Part of a small language model's weights: normalized queries and keys.
Each number is 128 + 32 x the weight over its row's rms, rounded and kept within 0 to 255. Layers, rows and columns count from 0. The size above them is the row's rms in percent of the matrix's.

# layer 3 MLP gate, 704x256, rms 0.0886, rows 510-544, columns 192-255
size [ 97 103  97  97  95  90  99 109 106 101 104 101 100  93  98  97  99  99  99 103  99  97 101 102 109  99  88  98 103 104 104  94 102  95 104]
[[111 163 121 168 137 205  91 125 170  93 107 139  72 135 150 104 149 152 213  95 140 161  80  94 121 137 141 147 163 150 125  96 135 155 164  97  95 124  79  99 137  69 129 129 106 142 133  84 148  55  91  63 116 123 162 129  40 106  85 139 101 125  68 146]
 [118 171 112 134 166  97 186 103 102 120 172 107 149 117 160 113 122  96 170 138 158 104 125 144 111 104 124 121 140 231 180 122 142 147  73 160 130 166 142  97 118 137 178 178 125 183 111 165 148 141  87  93 116 127 135 155 142 150  97 132  91 156 106 116]
 [156 159 133 122 126 118 104 130 103 137 163 119 118 115  91  85 123 125 168 108 131 111 138 101 160 156 139 105 130 178  96 131 163 105 113  79 175  97 130 134  86 172 198 130  88 133 176 159 118 133 142 148 174 146 116 174 150 109 120 105  98 126 147 146]
 [146  97 125  83  98 119 156 109 168  80 175 189 147 177 135 105  95  97 154 161 129 155  77 141 128 144  73 130 135  89  86 149 105 113 113 155 172 203 181  83 118 159 135 104 112  91 106 138 136 152 166 150 161 139 111 160 105 117  76 175 162 113  92 110]
 [169 101 155 145 133 157 135 124 109  88 122  92 112 148 110  98 181 119 122 185 160 128 128 100 120 106 133  52 182 164  99 145 143 146  97 120  84 124  96  74 113 136 153 160 180 140 162  67 160 118 123 140 148 111  98 181  97 119 126 188 151 121 108 122]
 [124 134  71 109 133  86 156 164 142 118 122 111  77 117 100  57 154 133 168 191 163 150 100 181 154 142  81 157 163 104 169  71 147 114  99 159 167 123 180 195  73 103 152 148 115 118 128 140 146 135 106 132 126 123 182 100 136 139 109 169 122 182 109 106]
 [125 161 168 133 143 205 121 127  91 140 138 117  85 112 152  73 146 125 146  85 132  71 108 129 132 125 154 101 127 132 126 127 195 115 127  71 133  54 132 115 154 163 128 175 109 146 191  99  80 118 128  79 143  98 158 130  91 133 141 158 133 100 144 101]
 [104 113 112 172 129 120 153 146 129 112 134 125 116 122 127  88 123 106 162 117 108 150 114 181 160 167 146 159 131 141  91  89 126  91  60 130 115 137 133 151 113 131 118 155 143 173 141 164  94  32 120  94 101 183 116 115  99 125 134 202 133 125 102 150]
 [110 153 128 140 109 103 151 179  87  88  78  94 108  92 128 137 155  65 102 153 182 131 123  79 121 123  60 172 129 123  93 136 132  98 159 172 153 122 149 164 111 170 132 203 157 155 160 160 152 133  91 143 153  49 147 127 101 166 120 135  92 162  64 128]
 [ 94 138 107 110  98 154 127  95 182 104 124 143 129 177 163 168 176 121 127 152 120 103  71 128 128 121 161 159 138 172 165 131  86 154  66 206  95  77 117 134  84 190 127 136 115 101  76 139 122 131 130 165 116 113 119 128 134 135 117 137 185 156 150 153]
 [137 147 147 131  84 114 142 137 138 116 166 117 117 168 122 122 122  88 154 132 117 128  92  94  96 158 120  90  74 156 127 168 119  96  89  77 138  84 137 123  73 112 181 119 164 121 153 125 107  90 111 150 108 115 100 176 103 139  68 140 143 114 130 178]
 [119 129 201 160  91 142 125 135 130  90 128 156  65 176 105 131 104 134 163  89 165 169 136  73 123 156 133 134  93 117 128 120 102 122  98 121  90 160 196 155 109  95 138 108  98  88  95 198 126 125  81 145 100 135 111 147 180  87 148 148 140 141 182 180]
 [116 184 129  92  94  67 131 143 141  84 170  97  79 123 149 124 124 145 138 116 149 117 141 114  73 115 144 130 132 228 166 137 125 120 117 123  81 148 150  97 101 131 136 149 114 129 149 158 154 166 122 123 159 143 107  98 139 153  94 161 149 177 114 104]
 [148 126 150 203 142 124 134 131  87 135 116 135  81 175  95 137 156 135 109  99 107  89 124 120 171 133 125 103 134 170 122 121 168  58 108  92  95 138 134 154 128 154  95 113 149 124 161 107 137 126 138 188 140 177 175 178 120 159 166 160 102 118 116 198]
 [ 52 142  93 162 142  87 164 157 148 132 102 136  86 168 102 119 125 131 102 110 147  79 135 142  68  52 108  88 132 116 140 158 166  86 119 157 165 144 158 146 189 169 136 141 184 127 135 115 149  96 151 106 171 105 167 141 120 190 101 116 125 126  96 122]
 [127 143 157  98 104 104 107 173  99 107 142 161 130 148 156 194 127 116 144 136 148 148  70 110 138 177 168 175 112 155 119 136 108 115 112 159  58 137  99 107 137  99 108  85 103 153 165 135 115 112  97 111  66 127 121 139  78 161  97 166 134 125 112 142]
 [137 140 107  59 120 115 156 139  56 114 138 108  78 133 135 159 181 105 146  73 121 163 113 123 163 105  91 102 116 144 124 126 141 133 179  99 117  80  72 172 136 101 137 129 132 106 124  58 101  89 166 121  82 108 135 140  86 148 118 169 165  71 107 138]
 [ 76 135  59  60 134 116 156 121 149 133 100 123 141 114 131 178 140 154 110 162 104 198  40  83 159  93  83 193 127 179 123 107  77 159  98 124 109  41 115 160 115 155 134  93 126 118 131 156 116 164 115  92 129 118 153 136 115 195  55 162  93 177 127 143]
 [143 119 148 209 130 167 129 115  79 124 161 104 112 152  94 145 158 131 123  61 103 135 149 109 111 141 152 142  81 108 103 145  84  48 147 151 173 143 170 125 121 142 175 152 151 166 135 165 168 107 114 105 124  99 140  98 103 124 162  86 160 117 129  85]
 [145 156 130 121 122 148 199 148 141 168 138 154 134 130 122  43 125  74 163 109 150 177  59 144 109 118 114 186 126 145  88 183 100 121 109 215 143 128 168 153 112 159  46 125 119  84 152 145 155 212 124  87  96 161 148 145 120 165 103 153 125 140 126 171]
 [126 189 140 148 174 110 136  88 135 108 142 129 162 141 148 156 152 100 146  82 127 137  86  92 108 122 136  92 128 187 128 138  79 105 110  89 108 149 182 139 171  82  60 177  68 107 115 101 126  51 155 157 159 162 125  88 137 153 112 136 156 177 113 115]
 [ 82 147 135 118  98 121 225 153 135 139 124 120 169 132 196 145 135 142 145 112  65 129 119 108 107 105  78 103 136 140 149 129  95 118  63 135 136 107 174 152 142 108 137 104 130 113 102 122  81 165 133 120  86  71 142 160 142 154 126 194 183 143 114 171]
 [159 147 100  86 158 122 158 124 100  84 145 120 109  75  89 104 112  99 140 138 195 118 120 135 125 110  66 209 135 123 157 128 106 115 129 156 157 184 125 196 166  92  86 131 160 133 147 216 169 153 113  97 150 153 143 169 170 127 127 173  81 156  66 143]
 [121 159  93 142 112 124 162 124 165 121 164 100 105 144  80 144 138 164 187 129 183 125 102 144  83 116 170 155 108 215 148 140 174 171 124 162  99 173 151 122  81 117  61 103 110 147 148 186 122 135  89 139 114 128 114 101 150 130  75 157 144 138  79 165]
 [114 194 115 154 157 162 138 140 149  98 161 169 103 115 109 179 134 143 143  77  95 129 112  80 105 119 186 132 128 169 169 129 196 106 167 208 143 136 163 133 168 153 138 136 170 195 150  98 140 133  95  94 112  71 159 149 107 143 136 136 143  89 117 149]
 [110 179 158 106 129 115 145 134 134 138 147 105 138 124 177 159 129 127 178 163 167 164 110  95 143  74 126 104 144 216 132 182 105 139 139  50 105 121 135 159 153 129 187 101  99 177 114 151  81  70  84 155  71  97 120  85 152 109 101 148 137  44 102 136]
 [119 174  92 123 122 117 131 155 158 125 157  75 150 144 134 123  48 163 149 172 115  95  97  74 169  89 127 110 140 180 189 127 126 140 105 137  60 118 124 116  31 204 159 134  97 109 160 114  97 114  61 137 136 119 159 126 147 145  96 166  85 147 139 174]
 [118 111 118 105  67 162 127 124  57 142 149 150  81 121 111 139 106 153  83 140 159 167  94 153 148 141 145 161 101 139  78 141 177 126 168  95  81 165 167 118 139 130 139 103 205 154 163 126 105  91  80  83  76 129 159  75 123 160 101 156 152 154 143 121]
 [149 162 135 152 108 120 180 210 134  92 143 130 126 158 123 116 144  95 131 160 116  49 145 165 172 131 165 155 116 135  61 124 116 117 130 124 106 100 165 115 122 131 156 177 129 163 121  86 175 164 127 152 146 193 189 128 138 172 118 128 152 178 141 129]
 [107  88  72  74 165 137 139 168 145 138 179  78 118 127 127 114 118 152 143 105 198  25 132  92 119 145 116 119  65 139 142 222  94 126 129 134 171 130 136  85 129 140 174 155  78  99 132 142 140 153 101 168 145  92 150 124 124 205  99 137  92 140 139 109]
 [ 91 207 129  59 127 163 195 153  80 120 110  97 104 140 122 140 113 101 126 102 104 151 124  67  62 152  75 173 155 158 142 211 154 110 114 106  99 153 129 124 148 137 101 114 111 149 171 167 117  82 158 149 133 152 191 131 122 154 113 162 152 111 106  92]
 [ 79 139  69 127 173 162 179 119 168 140 181 146 115 127 175 134 118 111 158  49  78  98 154 153 102  80 116 105 123 184 180 155 160  79 144 194 127 118  95 127 131  86 109 193 156 118  83  79 142  87 147  62 130  99 152  95 132 127 111 114 162  81 157 114]
 [ 91 128 126  92  92 117 126 153 158  94 117 122  94 148 149 141 134 154 121 139 146  94 161 137 102 163 123 146 127 159 120 123 152  99 126 100 117 131 122 140 112 111  99  86 172  96 107 136 102 110 101  83 155 155 172 131 118 149 140 121  61  77 116 107]
 [ 78 127 168 153 123 145 216 111 108 125 188 119 138 138  79 103 149 185 189 103 157  85 122 142 141  99  76 107 125 102 130 223 163 121 117 134 106  91  79 123 180 175 157 113 127 120 116 127 121 118 134 131  96 197 134 193 187 101 124 182 154 127 113 119]
 [107 165  74 117 138 108 113 185 164  84 132 130 124 169 119 189 126 145  76 155 135 121 134 122 115 105 117 130 116 141 131 166 139 122 176 136 150 119 152 110 158 186 152 186 124 171 104 118  97  88  76  84  93 129 165 174 129 113 101 102 182 100 115 145]]
# layer 3 MLP up, 704x256, rms 0.0874, rows 510-544, columns 192-255
size [ 96 100  91  95  91  98  94 108 133 107 100 126  96  99  91  93  97  96 101 103  95  97  99 102 104  96  89  96  95 103 109  96 104  93 106]
[[163 157 101  56 146 124 134 149 140 103 130  87  75 145  85 182 100 118 103 128 140 121 120 120 158 158 160 201 102 152 146 130 232 126 159  90  98 111 147  69 161 146 184 133 120 124 192  98 175 175 168  78 153 113 170  99 127 168 111 106 132 151  77 142]
 [116  83 106 132 126 181  91 130 134  99  89 134 107 126 116  93  93 149 122 120 101  86 108 152 105 113 130 195 177  77  96 156 145 108 117 130 126 115 127 108 108 145 143 101 119 148 169 134 105  99 145  81 146 159 157 102 134 123 211 147 131 100 160 110]
 [127  93 145  76 154  90 133 109 105  96 152 136 112  98 147 138 108 106 121 106 116 155 152 161 114 170 123 121 125 155 138 114 129 131 139 194  75  90 120 136 130  91  71 152 152 134 202 123 136 116 133  86 167 194 106  79 205 127 150 134 204 117 137 130]
 [105  93 194 152  88 114 161 109 139 143 187 109 102 126 148  98  80 106 118 159 141 115 109 184 150  98 110 121 141  96  69 127 110 139 107 164 189  82 158 101 119 153 207  93 132  90 121 138 122 143 142 133 124 189 146 152 111 109 109 160 143 135  76 141]
 [ 92 160 105 203 116 142 143 125 136 135 179 170 138 165  94 115 156 142 164  88 183 131 123 225  37  87  71 126 158 165 105 120 122 119 129  84 103 164 155 106 147 143 129 159 188 143 121 127 119 175 158 137 166  85 114 142 153 172 144 145 130 150  42 154]
 [147 202 111 137 105 106 115 137 100 123  86  95  49 116 130 251 120 142  73 128 132 142 178 115 113  45  78 126 213 123 127 125 191 135 130 147 135 173 149 142 127 160 115 142 143 136 179 112 149 111  90  96 162 139 188 119 125 135 157 148 128  67 101 108]
 [154 122 102 173 124 151 128  93 148  93 221 129 140 154 141 127 176 144  71 122 143 151 147 100 123  93  89 118 127 111 137 157 132 104 137 165 134 175  82 125 140 173 186 173 145 131  77 154 134 131  93  75 116  56 107 137 112  85 140 167 160 146 147 136]
 [121 129 141 101 184 161 116  97 115 133  67 146 185 128 119  80 130 130 120 176 120 123  87 107 144 154 115 115 144 128 129 127 109 134 184 116 140 112 103  82  99 169 151 127 161 131 152  98  78 149 146 198 138  97  75 121 130 151 121  92 129 127 142 138]
 [135 152 169 156 104 147 107 141 141 100 139 115 129 143 126 171 122 170  92 155 138 126 107 100 138 150 148 110 130  84 122  92 151 121 166 159  65 146 109 110  86 114 132 186 160  78 106  80 182 107 153  90 110  70 145  67 155 140 100 136 163 108 148 156]
 [124 173 120 132 153  82 158 127 150 141  89  97 108 139 100 130 186 134 114 136 113 140 100  89 185 145 119 192 125 158 131 105 132 138 127 127 134  91 115 120 134 140 163  85 108 142 168 144 117 154 142 160 178 165 117 162 108 169 102 105 137 201 140 135]
 [115 129 137 120 165 172 162 108 132 171 100 164 126 144 124 178 105 125 133  81 136 122  80 143  73 156 151 149 174 117 143 129  73 127 156 153 130 120  99 132 140 159 113 155 110 175 117  93 153 126 111 160 160 218 133 131 102 172  76  73  93 126 156  90]
 [143 118 190 166  88 146 106 106 153 127  94 163 120 126  94 171 105 144 123  82 166 163 149 102 140 156 138 120  96  76 138 111  84 158 105 107 126 154 187 134 123 106 164 150  83 118  82 161 106 160 124 173  76 120  92  78 193  73 163 104 125 159 197 167]
 [158  92  65 129 110 144 117 114 103 140 218 158 148 111 102 126  96 132 157 149 171 127  95 116  88 150 130 139 173 107 107 121  76 158 157 193 135 140 129 144 152 149 125 197 108  89 125 142 179 178 164 153 123  94  78 117  97 131 131  92 103 120 119  97]
 [139  58 171 103 110 170 145 115 152 161 102 122 160 117 126  62 148 137 138 221 180  52 162 134 125 185 172  85 107  86 131 151  78 135 103 110 117  73 104 116 105 195 129 140 144 150 111 154  79 180 123 138 220 114 127 165 133 132 140 123 169 148 110  98]
 [124 103 131 158 136 144 168 136 148  59 136 104 103  78 121 134 107  95 138 104 174 128 147 139 113 140  83 101 157 125 129  90 114 115 112 120  60 176 139 183 124 107 109 125 196 154 162 113 147  93  97 151 139 157 103  87 152 156 109 160 145 170 110 141]
 [ 80  96 155 152 101 157 119 150 187 143 115 130 151 141 176 121 110 125 117 173  85 146 137 174 161 182 100 135 138 128  90  79 123 116  75 109  81 184 104 124  85  84 129  84 135 159 106 106 106 145 146 111 137 168 131 122 116 158 182 129 164 140 171 107]
 [ 81 117  64 148 140 151 128 109 110 169  99 102 138 106 171 161 174 116  97 127 150 124 129 146 196 138 115 102 131 124 117 121  97 138 142 108 122 153 140 115 120 161 145 136 155 125 105 135 133 156 116 135  72  40 110 141 104 137 142 143 115 190 117 156]
 [118 148 116 167 170 112 114 178  92 175 131 128 110  91 191 140 149  98 146 104 175  81 198 135  90 137  74 127 141 100 155 113 142 103 177 103 104 115 167 164 103 112 127 158 103 177 178 126 119 109 123 135  90 127 167 115  72  96 103 159  49 104  91 115]
 [133 125 134 147 143 124 138 147 150 115 169 153 124 134 143 121 103 182 196 123 155  98 127 168  55  60  98  96 149 167 172 133 207 126 110 105 103 160 110 115  89 170  74 120  68 153 115 167 139 177 164 203 145 153 116  91 150 159 151 133 127 157 123 124]
 [182 152 135 130 167  90  85 128 182  92 143 151 133 138 105 119  86 146 124  69 149  74 172  65 156 118 123  87 111 109 115 132 108 101 170 118 148 156 181 122  81 104 108 141  55 109 173 119 138 143 160  74 134 107 146 129  92 142 136 114 116 190  76  89]
 [ 80  92  83 135 113 127 147 202  75  88 149  87 119 114 141 120 143 121  90 143 107 142 122 164 131 127 151 203 152 149 143 111 127 164 187 107 169 140  98  74  92 175 101 169 139 130 208 150 137 194 143  97 147  91  92  71 124 143 127 173 119  94 128  63]
 [146 162 179 139 120 129 135  81 136 154  93 151 126 124 217 121 138 113 159 101 110 164 122 100 115 118 138 122 157 150 110 162  95 113 123 136  80 110 178 136 138 112 159 118 146 128 138 156  95 134 102 146  92 120 133 132  99 120 143 135 178 140 146 138]
 [143 136 172 195 153 122 121 112 109  90  79 130 141  98  77 113 100 134  93 183 100 175 157  98  77 186  80 146 147 101 166 124 108 104  91 105 120 149 129 100  74 143 139  98 144 102 123 153 160 177 131  81 127 133 115 160 154 112 113 145 151 155 186 136]
 [ 99 150 116 127 134  64 210 135 117  99 148 138 160 128 127  88 114  56 129 173 130  80 137  94 115 188 198 193 113  63 145 108 116 151 136 154  85 105 119 158 118  90 126 120 132 148  91 123 104 142 177 170 102 147 113 103 132 160 113 131 160 220 117 158]
 [ 90 144 131 103 104 172 167 113 127 163 188 146 137 124 100 142 126 130 170 119 117 120 117 123 121 143 120 166 108 135 140 155 130 168 132 109 114 135 103 144 122 143 113 184 134 111 120 121 156 146 108  43 117 163 100 112 186 105 159 121 125  89 133  90]
 [128 156  99 101 103 206 113 109 112 125  86  85 166 124 111 123 124 173 130 132 128 112 135 155 132 131 128 137 145 116 110 121  89 124  78 130  79 116 124 118 185 119 133 106 124 139  86 154  73  98  62  67  98 140 173 103 138  82 107 149  75 134 115 117]
 [ 88  88 119 105 105 126 117 112 133 162 157 185 153 114  88 105 188 119 153 105 159 154  91 142  97  88 116 175 111  95  88  92 112  90 109  87 143 142 148 167 189  79  83  78 121 138  91 155 138  73 185 124 148 179 160 174  92 107  94 145 147 159  81 117]
 [219 121 168 160 145  90 100 101 131 161  94 128 127 112 126 117 131 144 147 124 126 163 126  92 126 134 173 178 181 143 112 131 128 135 109 138  98 101 111 163 116 128 122 144 162 114 130 153 124 112 207 134 119  82 135 100  76 136  90 127  62 113  94  88]
 [143 116 111 169 151 159  91 116 161 137 176  96 123  90 128 148  98 137 110  77 114  92 150 107 118  73 123  93 167 178 112 126 147 133 100 146 162  49 140 125 127 171 128 148  99 177 170 173 178 104 149  55 131 128 145 177 127 120 147 106  69  86 148 123]
 [121 114 145 110 161 182 118 101 103 136 144 153 163 125 132 255 144 162 155 163  90 141  89 129  81  87 140  93 189 159 202 110 146 175 165  92  77 157 124 153 181 147 133 122 126  96 140 127 106  76  82 119  67 107 118 142 116 141 164 107 126 147 108 137]
 [165 140 113 158  78  74 111 177 134 143 141 106 103 141 146 138 134 108 106 132 129 139 124 180 152 153 184 130  42 160 142  83 124 116 151 130 142 123 209 121  85 143 167 140 152  96  94 112 124  65  77  91  83 116 152 122 114 139  92 141 118 140 162 151]
 [ 71  74 119 205 120 157  85 124 155 140  73  75 103 149 107  65  96 130  77 110 120  91 165 111 140 105 142 132 126  84 123 138  70 113  94 156 153  97 129 166 180 100  67 166 136 197 117 102 122 105  95 121 153 103 145  60 102  92 172 110 165 126 118  72]
 [131 107 166 114 108 127 106  94 107 113 149 118 139 106 133 120 115 105 135 101 161 139 134 109 174  89 165 116 121 123 156  97 181 151 132 138 167  61 180 117 124 117 154 186 143 172  97 134 155 145 168 100 146 122  37 124 191  91 154 135 163 140 184 140]
 [138 152 149 159 112 127 136 161 113 161 152 150  92 132  77 138  77  90  89 165 135 143 125 172 143 118 113 143  73 118 123  78 151 128 153  95 210 171 155 153 125 144 105  76  88  96 123 161 152 141 150 253 134 117 138 162 158 115 101  83 102 160 171 146]
 [ 95 130 135 196 133 180 157 142 107 160  74  76 158 150 157 123 208 109 110 140 140 138 150 119  89 108 107  97 163  94 143 126 195 123  87 112 133 111 157 179 144 177  89 118 136 245 122 148 110 196 147 169 145  84 123 126 170 132 174 134 143 124 171 140]]
# layer 3 MLP down (transposed), 704x256, rms 0.0554, rows 510-544, columns 192-255
size [ 98 104  93  89  93  96  95 104 120 106 102  97  96  99  93  97 100 104  98 103  93  94 104 105 109  95  87  99  98 101 108 100  89  96 106]
[[ 90 130 102 108 174 151  85 163 154 120 154 169 165 130  93 126 155 133 182 115 146 135 156 117 137 166 125 158 140 139 113 108  43 153 192 164 168 176 120 152 104 109 123 161 160 148  83 123 130 111 174 112 151 170 135 119  83  22  63  83 112  96  81  86]
 [113  89  98 145 183 139 181  88 187 115 132 139 148  60  93 142 132 160 164 123 187 156  97 113 172  90 103 130 192 192 132 103 113 134 123 128  87 150 119  67 120  91 168 190 120 155 103 120 128 139 121  61 146  96 114 157 178 197 135 113 127 140  83 215]
 [166 107 129 154 100 171 104 118 127  91  94 187 217 116 185 134  89 101  99 122  98 165 121 146 143 134 116 143 172  98 142 130  54 106 151 133 179 132 104 132  90 104 122 128 166 122  99 134 114 138 145 127 148 164 132 170 127 158 139 118  67 117 107 154]
 [167 115 118 101 154  74  60 122  56 117 115 143 117 140 142 157 182 118 151 100 155 112 127 108 121 109  55 186 139 138 133 150 136 100 137 161 119 125 127 143 109 122 106 107  61 109  73 122 217 140 124 170  44  88  84 151 105 130 125 109 161  94 145 141]
 [111  66  63 135 182 167  55 132 132 116 114 101 171 147 102 200 133 139 139 118  85 139 124 155 133 150 145  80 145  40 135 101 125 208 109  62  93 112 130 138 154 158 121 164 121 151 125 129 128 116 183 154 121 150 125 108 103 115 111 103 172 102  80  97]
 [151 186 105 149 143  86 115 132 109  96 136 139 133 118 146 102 132  94  94 114 149 167 172 126 133 118 126  97 182 134  54  94 110 130 121 130 154 131  86 148 107 113 184 109 134 209 124 122 152  91 127 134 177 151 115  90 179 157 141 166 128 122 152  95]
 [107 149 112 111 190 120 140 160 195 100 141 172 129 124 193 187 101 154  76 119  89 113  98 126 116 148 179 172 131 135 150 150 159  92 122 146 125 106 144  97 187 120 165 104 156 110 123  74 114 107  91  95 114  91 128 170 178 163 144 137 182 135  65 141]
 [115 155 142 193 140 118 159 152  91  90 166  55  66 130 149 166  69 120  88 118 118 141 150 145 107 141 145 201 141 111 111 122 152 134 119 125 125 121 154 143 169  91 134 132 138 167 102 160 120 102 101 125 136 149 149 184 163 133 102 181 123 172  95 142]
 [155 118 175 110  92  71  84 135 103  68  91 106 154  83 156 136 133 163 119 114 164 119 120  87 145 117  78  80 120 127  52 158  58 163 118 153  93 141 110  84  71 118 128 168 136 117 132 140 155 115  92 128 138 100 141  84 115 151 141  70 108 117 115 160]
 [ 93 111 117  93  95 177 154 163 158 178 104 121 130 118 135 136  76 170 161 129 100 155 125 181 146 127 104 187 142 122 162 187 107 143 109 147 167 138 108  66 130 133 106 181  91 129 145  92 106 139 103 151  91 125 179  56 144 106 151 115  87 108 132 130]
 [ 49 104  40 142 145 123 159 129 169 107 197 103  95 162 192  99  90 109 115 152  49 125  48  91 105 199 106 156 146 153 170 141 137 125  89 168 147 140 107  83 147 117 102  98  97 128 122  83 148 159 132 101 130 136 198 167 131 182 145  95 126  91 120 123]
 [208 138 183  74 127 148 100 121 161 158 100 177 116 146  91 116 143 122 127 127  72 136 120 132 151 140 148  99  87 123  96 128 118 115 144  81   3  96  94 121 132 123 159 146 162 160 182 176 116 101  89 131  90 108  78  82 170  94 193 149 130 141  95 103]
 [133 130 116 104 151 171 146 187  88 119 105 172  75 116 110 136 134  91  86  20 172 174 115 128 183 111 121  91 116 126 138 148  88 101 204  83 126 133 136 120 148  81 102 172 105 200 112 167 155  50 132 106 200 209  91 115 124 138 196 134 157 158  99 177]
 [113 122 145 158 130 123  96 141 108 125 128 129 115 146 163 129 109 149 120  75 114 122 212 126 151  90 132 119  66 143 158 205 131  55 129 113 142 162 101 193 178 112 104 101 129 151 107 141 196 106 148 137 107 101  76 139  97 130 181 156 120 117 101 155]
 [133 135 150 162 154 149 131 149  81 108  54 172 102 122 137 128 147 100 121 108  73 102 143 137 111 124 101 134 144  98 157 110  96  87 114 109  66 152 162 128 134 129  77 183 125 137 102  81 140 128  83 150 197 112 136  91 140 144 125  64  85 210 136 136]
 [120  83 137  80 113 105 141 109 109 124 166 149 125 170 130 146  77  90 163 125 156  85 104 130 156 132 187 137 177 138 102 147 122 148 167  90 199 103 116 161 136 159 114 123 184 169  89 123 170 148 119 103  56  88 164 133 138 165 129  82 120 129 152 138]
 [ 83 126 149 127 171 145 104  88 115 172 132 144 129 131 159 128  50 182 173 178 138  86 195 167 159 131  92  98 125 131  89 152 154 169 180 181 184 140 120 116  98 120  92 107 187 117 114  79 149 172  91 119 135 162 145 175 100  85 121  83 121  61  77 138]
 [123 148 145  72  80 145 115  75  77  94  80 117 162 123  91 119 156 113 108 149 132 101 128 131 148 202 119 184 138  72 124 153  53 152 110 171 139 103 132 192 163  90 154 168 120 160  94  87 147  85 100 125 159 119 184 114 152 125  94 174 100 129  91 122]
 [136 148 158 102 147 164 114 134 115  85 103 128 138 101 121 141  91 121  72 127  92 129 134 167 170 130 122 157 139 141 145  73 119 141 159  59 145 118 105 189 138 130  96 145 110 126 162 131  92 127 120 113 123 188  85 104 139 129 152 151 118 147 136 103]
 [111  82  75 166  97 109 139 133 133  69 157 100 140  77 123 126 128  91  77 111 138  96 116 137 125 179 106 130 149 170 188 137  96 142  81 166 152 158 135 139  90 176  78  84 147  93 141 164 170  68 139 133  99 114 127 113 131 168 137 106 169 185 176 211]
 [103 172 109  97 146 142 112 148 169 118 118 136 129 155 163 143 138 154 101 113 114 104 168 129 107 109  88  65 163 158  89 111  43 150 126 108  95 120 139 158 133  88 117 101 111 165 104 102  97  99 111 114 105 117 112 133 150 156 122 190 153  60 166 185]
 [105 160 171 111 175  78 112 173 119 130 159  97 129 127 148  86 131  95 140 112  89  96 125 114 127 108 208 154 110 107 146 171 117 135 109 144  91 159  86 135 114 115 148 119 106 117 137  90 160 126 144  97  76 116 135 124 144 145 122  88 119 142 120  79]
 [103  91 150 121 139 148 177 139  62 137 121 208 128 136 170 131 104 136 120 116  58 139 145 124 186 227 161 128 186 148 112 140  99 108  56 147 129 115 178  68 121 103 124  89 149 125 186 141 117 138 170 137 105 128 169 148 114 128 141 110 139 104  78  87]
 [116 116 137  87 102 156 121 164 105  63 106 134  67 135 134 127 188 148 132 106 124 139  85 156  97 138 140  79 179 146  93 126 106 143 194 152 119 103  97 170  95 111 157 146  88 180 162 156 102 112 147 155  94 141  72 190 137  92 138 140 157 129 183 155]
 [204 168 116 120 151 110 137  96 116 133  64 165 123  46  80 154 134  64 111 128 130 185  81 150 143  98 154 118 109 131 118 149 105 104 121 142  93 219 133 102 170 100  92  67 126 110 204 154 130 171 117  85 144 118  87 135 119 129 121 137 137 147 138 172]
 [112 132 155 152 123 117  93  77 115 154 117 158 140 189 108 132 164 150 157 150 183  82 162 147 129  78 122  96 131  58 170 106 145 161 151  50 126 149 171 107 160 107  97 154 104  94 115  90 116 115 159 125 136 107  77 119 151 138 154 201 164  51 102 163]
 [144 151 131 155 128 129 208 125 194  94 139 103 114 137 125  73 124 112 154  58  79 186 139 145 157 136 124 125 108 134 148 133  72 103  80  93 128 178  86 169 126 130 134 154 140  73 139 163 139  80 109  90 244 202 137 114 123 167 149 196  85 225 164  80]
 [143 102 171 163  90 188 130 169 152 134  98 148 151 126 143  89 135 184 149 193 141 143 132 154 152 178  79 112 106 174 148 162  81 145 178 144  90 153 139  82 123  98 116 182 107 193 154  84  98 120 120 105 154 117 106 178 151 144  66 117 132  49 135 142]
 [110 180 160 162  73 160 186  92 144 115 198  99 156 122 139  56 129 120 169 129  93 103 153 101 173 129  99 174  92 135 133 157  87  92 100 105  62  99 158 134  46 143 127 162 126 165 140  95 123 157 136 137 125 162  76  97 146 144 109  61 178 166 122 118]
 [148 127  90 118 181 113 137 149 166 160 128 170 136 122 129  75 126 133 113  40 122 120  94 170 121 191 125 171 139 139 142 140  94 142 130  90  95 113 160 103  75 148 131 154 150 145 151  95 182 157 191 122 126 114 155 123 143 168 166  92 105 149  99 122]
 [ 97 143  74 143  63 182 169 170 122 133 138 113 138 181 175 117 112 127 123 143 141 124 125 129 139 153 100 133 163 163 147 155  97 159 107  91 102 103 120 109 131 139 225 125 177 163  96 121 189  62 105  68  54 133 122 188 130 144 145 133 140  70 108  91]
 [ 92 180 110  92 118  73 160 137 153 101 130 132 149 114 153 168 165 111 135 156 142 170 164 140  93 116  93 207 137 165 125  87  81 149  95 202 163 133 128 166 149 121 167  89  87 106 136 115  95 139 134 168  99 128 133 170 106 131 119 171 109 130 155 117]
 [ 60 165 118 124 150 120 102  93 162 102 124 147 142 107 130 120 128 106 142 108 122 158  88  71  89 112 107 109  92  93 116 187  81 111 117 144 126 135 134 156 118 132 158 105 158  90 133 105 177  84 130  81 156 138 177 150 148 165 140 143  95 201 109 120]
 [ 97 184 144 144  69 120 100 147  99 159  88 134 182 128 103 130 169 147 111  77 124  51 103  70 212 184 154 148 145 148  88  91 151 102  84 176 176 119 126 175 135 159 150 135  83 163 124  78 139 148 137 139 138 115  89 117 115 159 154  80  78  83  86 152]
 [129 123 158 105 235 163  89 126 121 142 159 152 119 106 112 165 126 143  94  94 123 143 148 188 125 195 149 136  96 152 144 154 149 185 144  59 159 171 132 123 150 147 114 167 157 114 110 135 103 113 139 124 136 156 145 148 201 124 163 105 125 152 118  98]]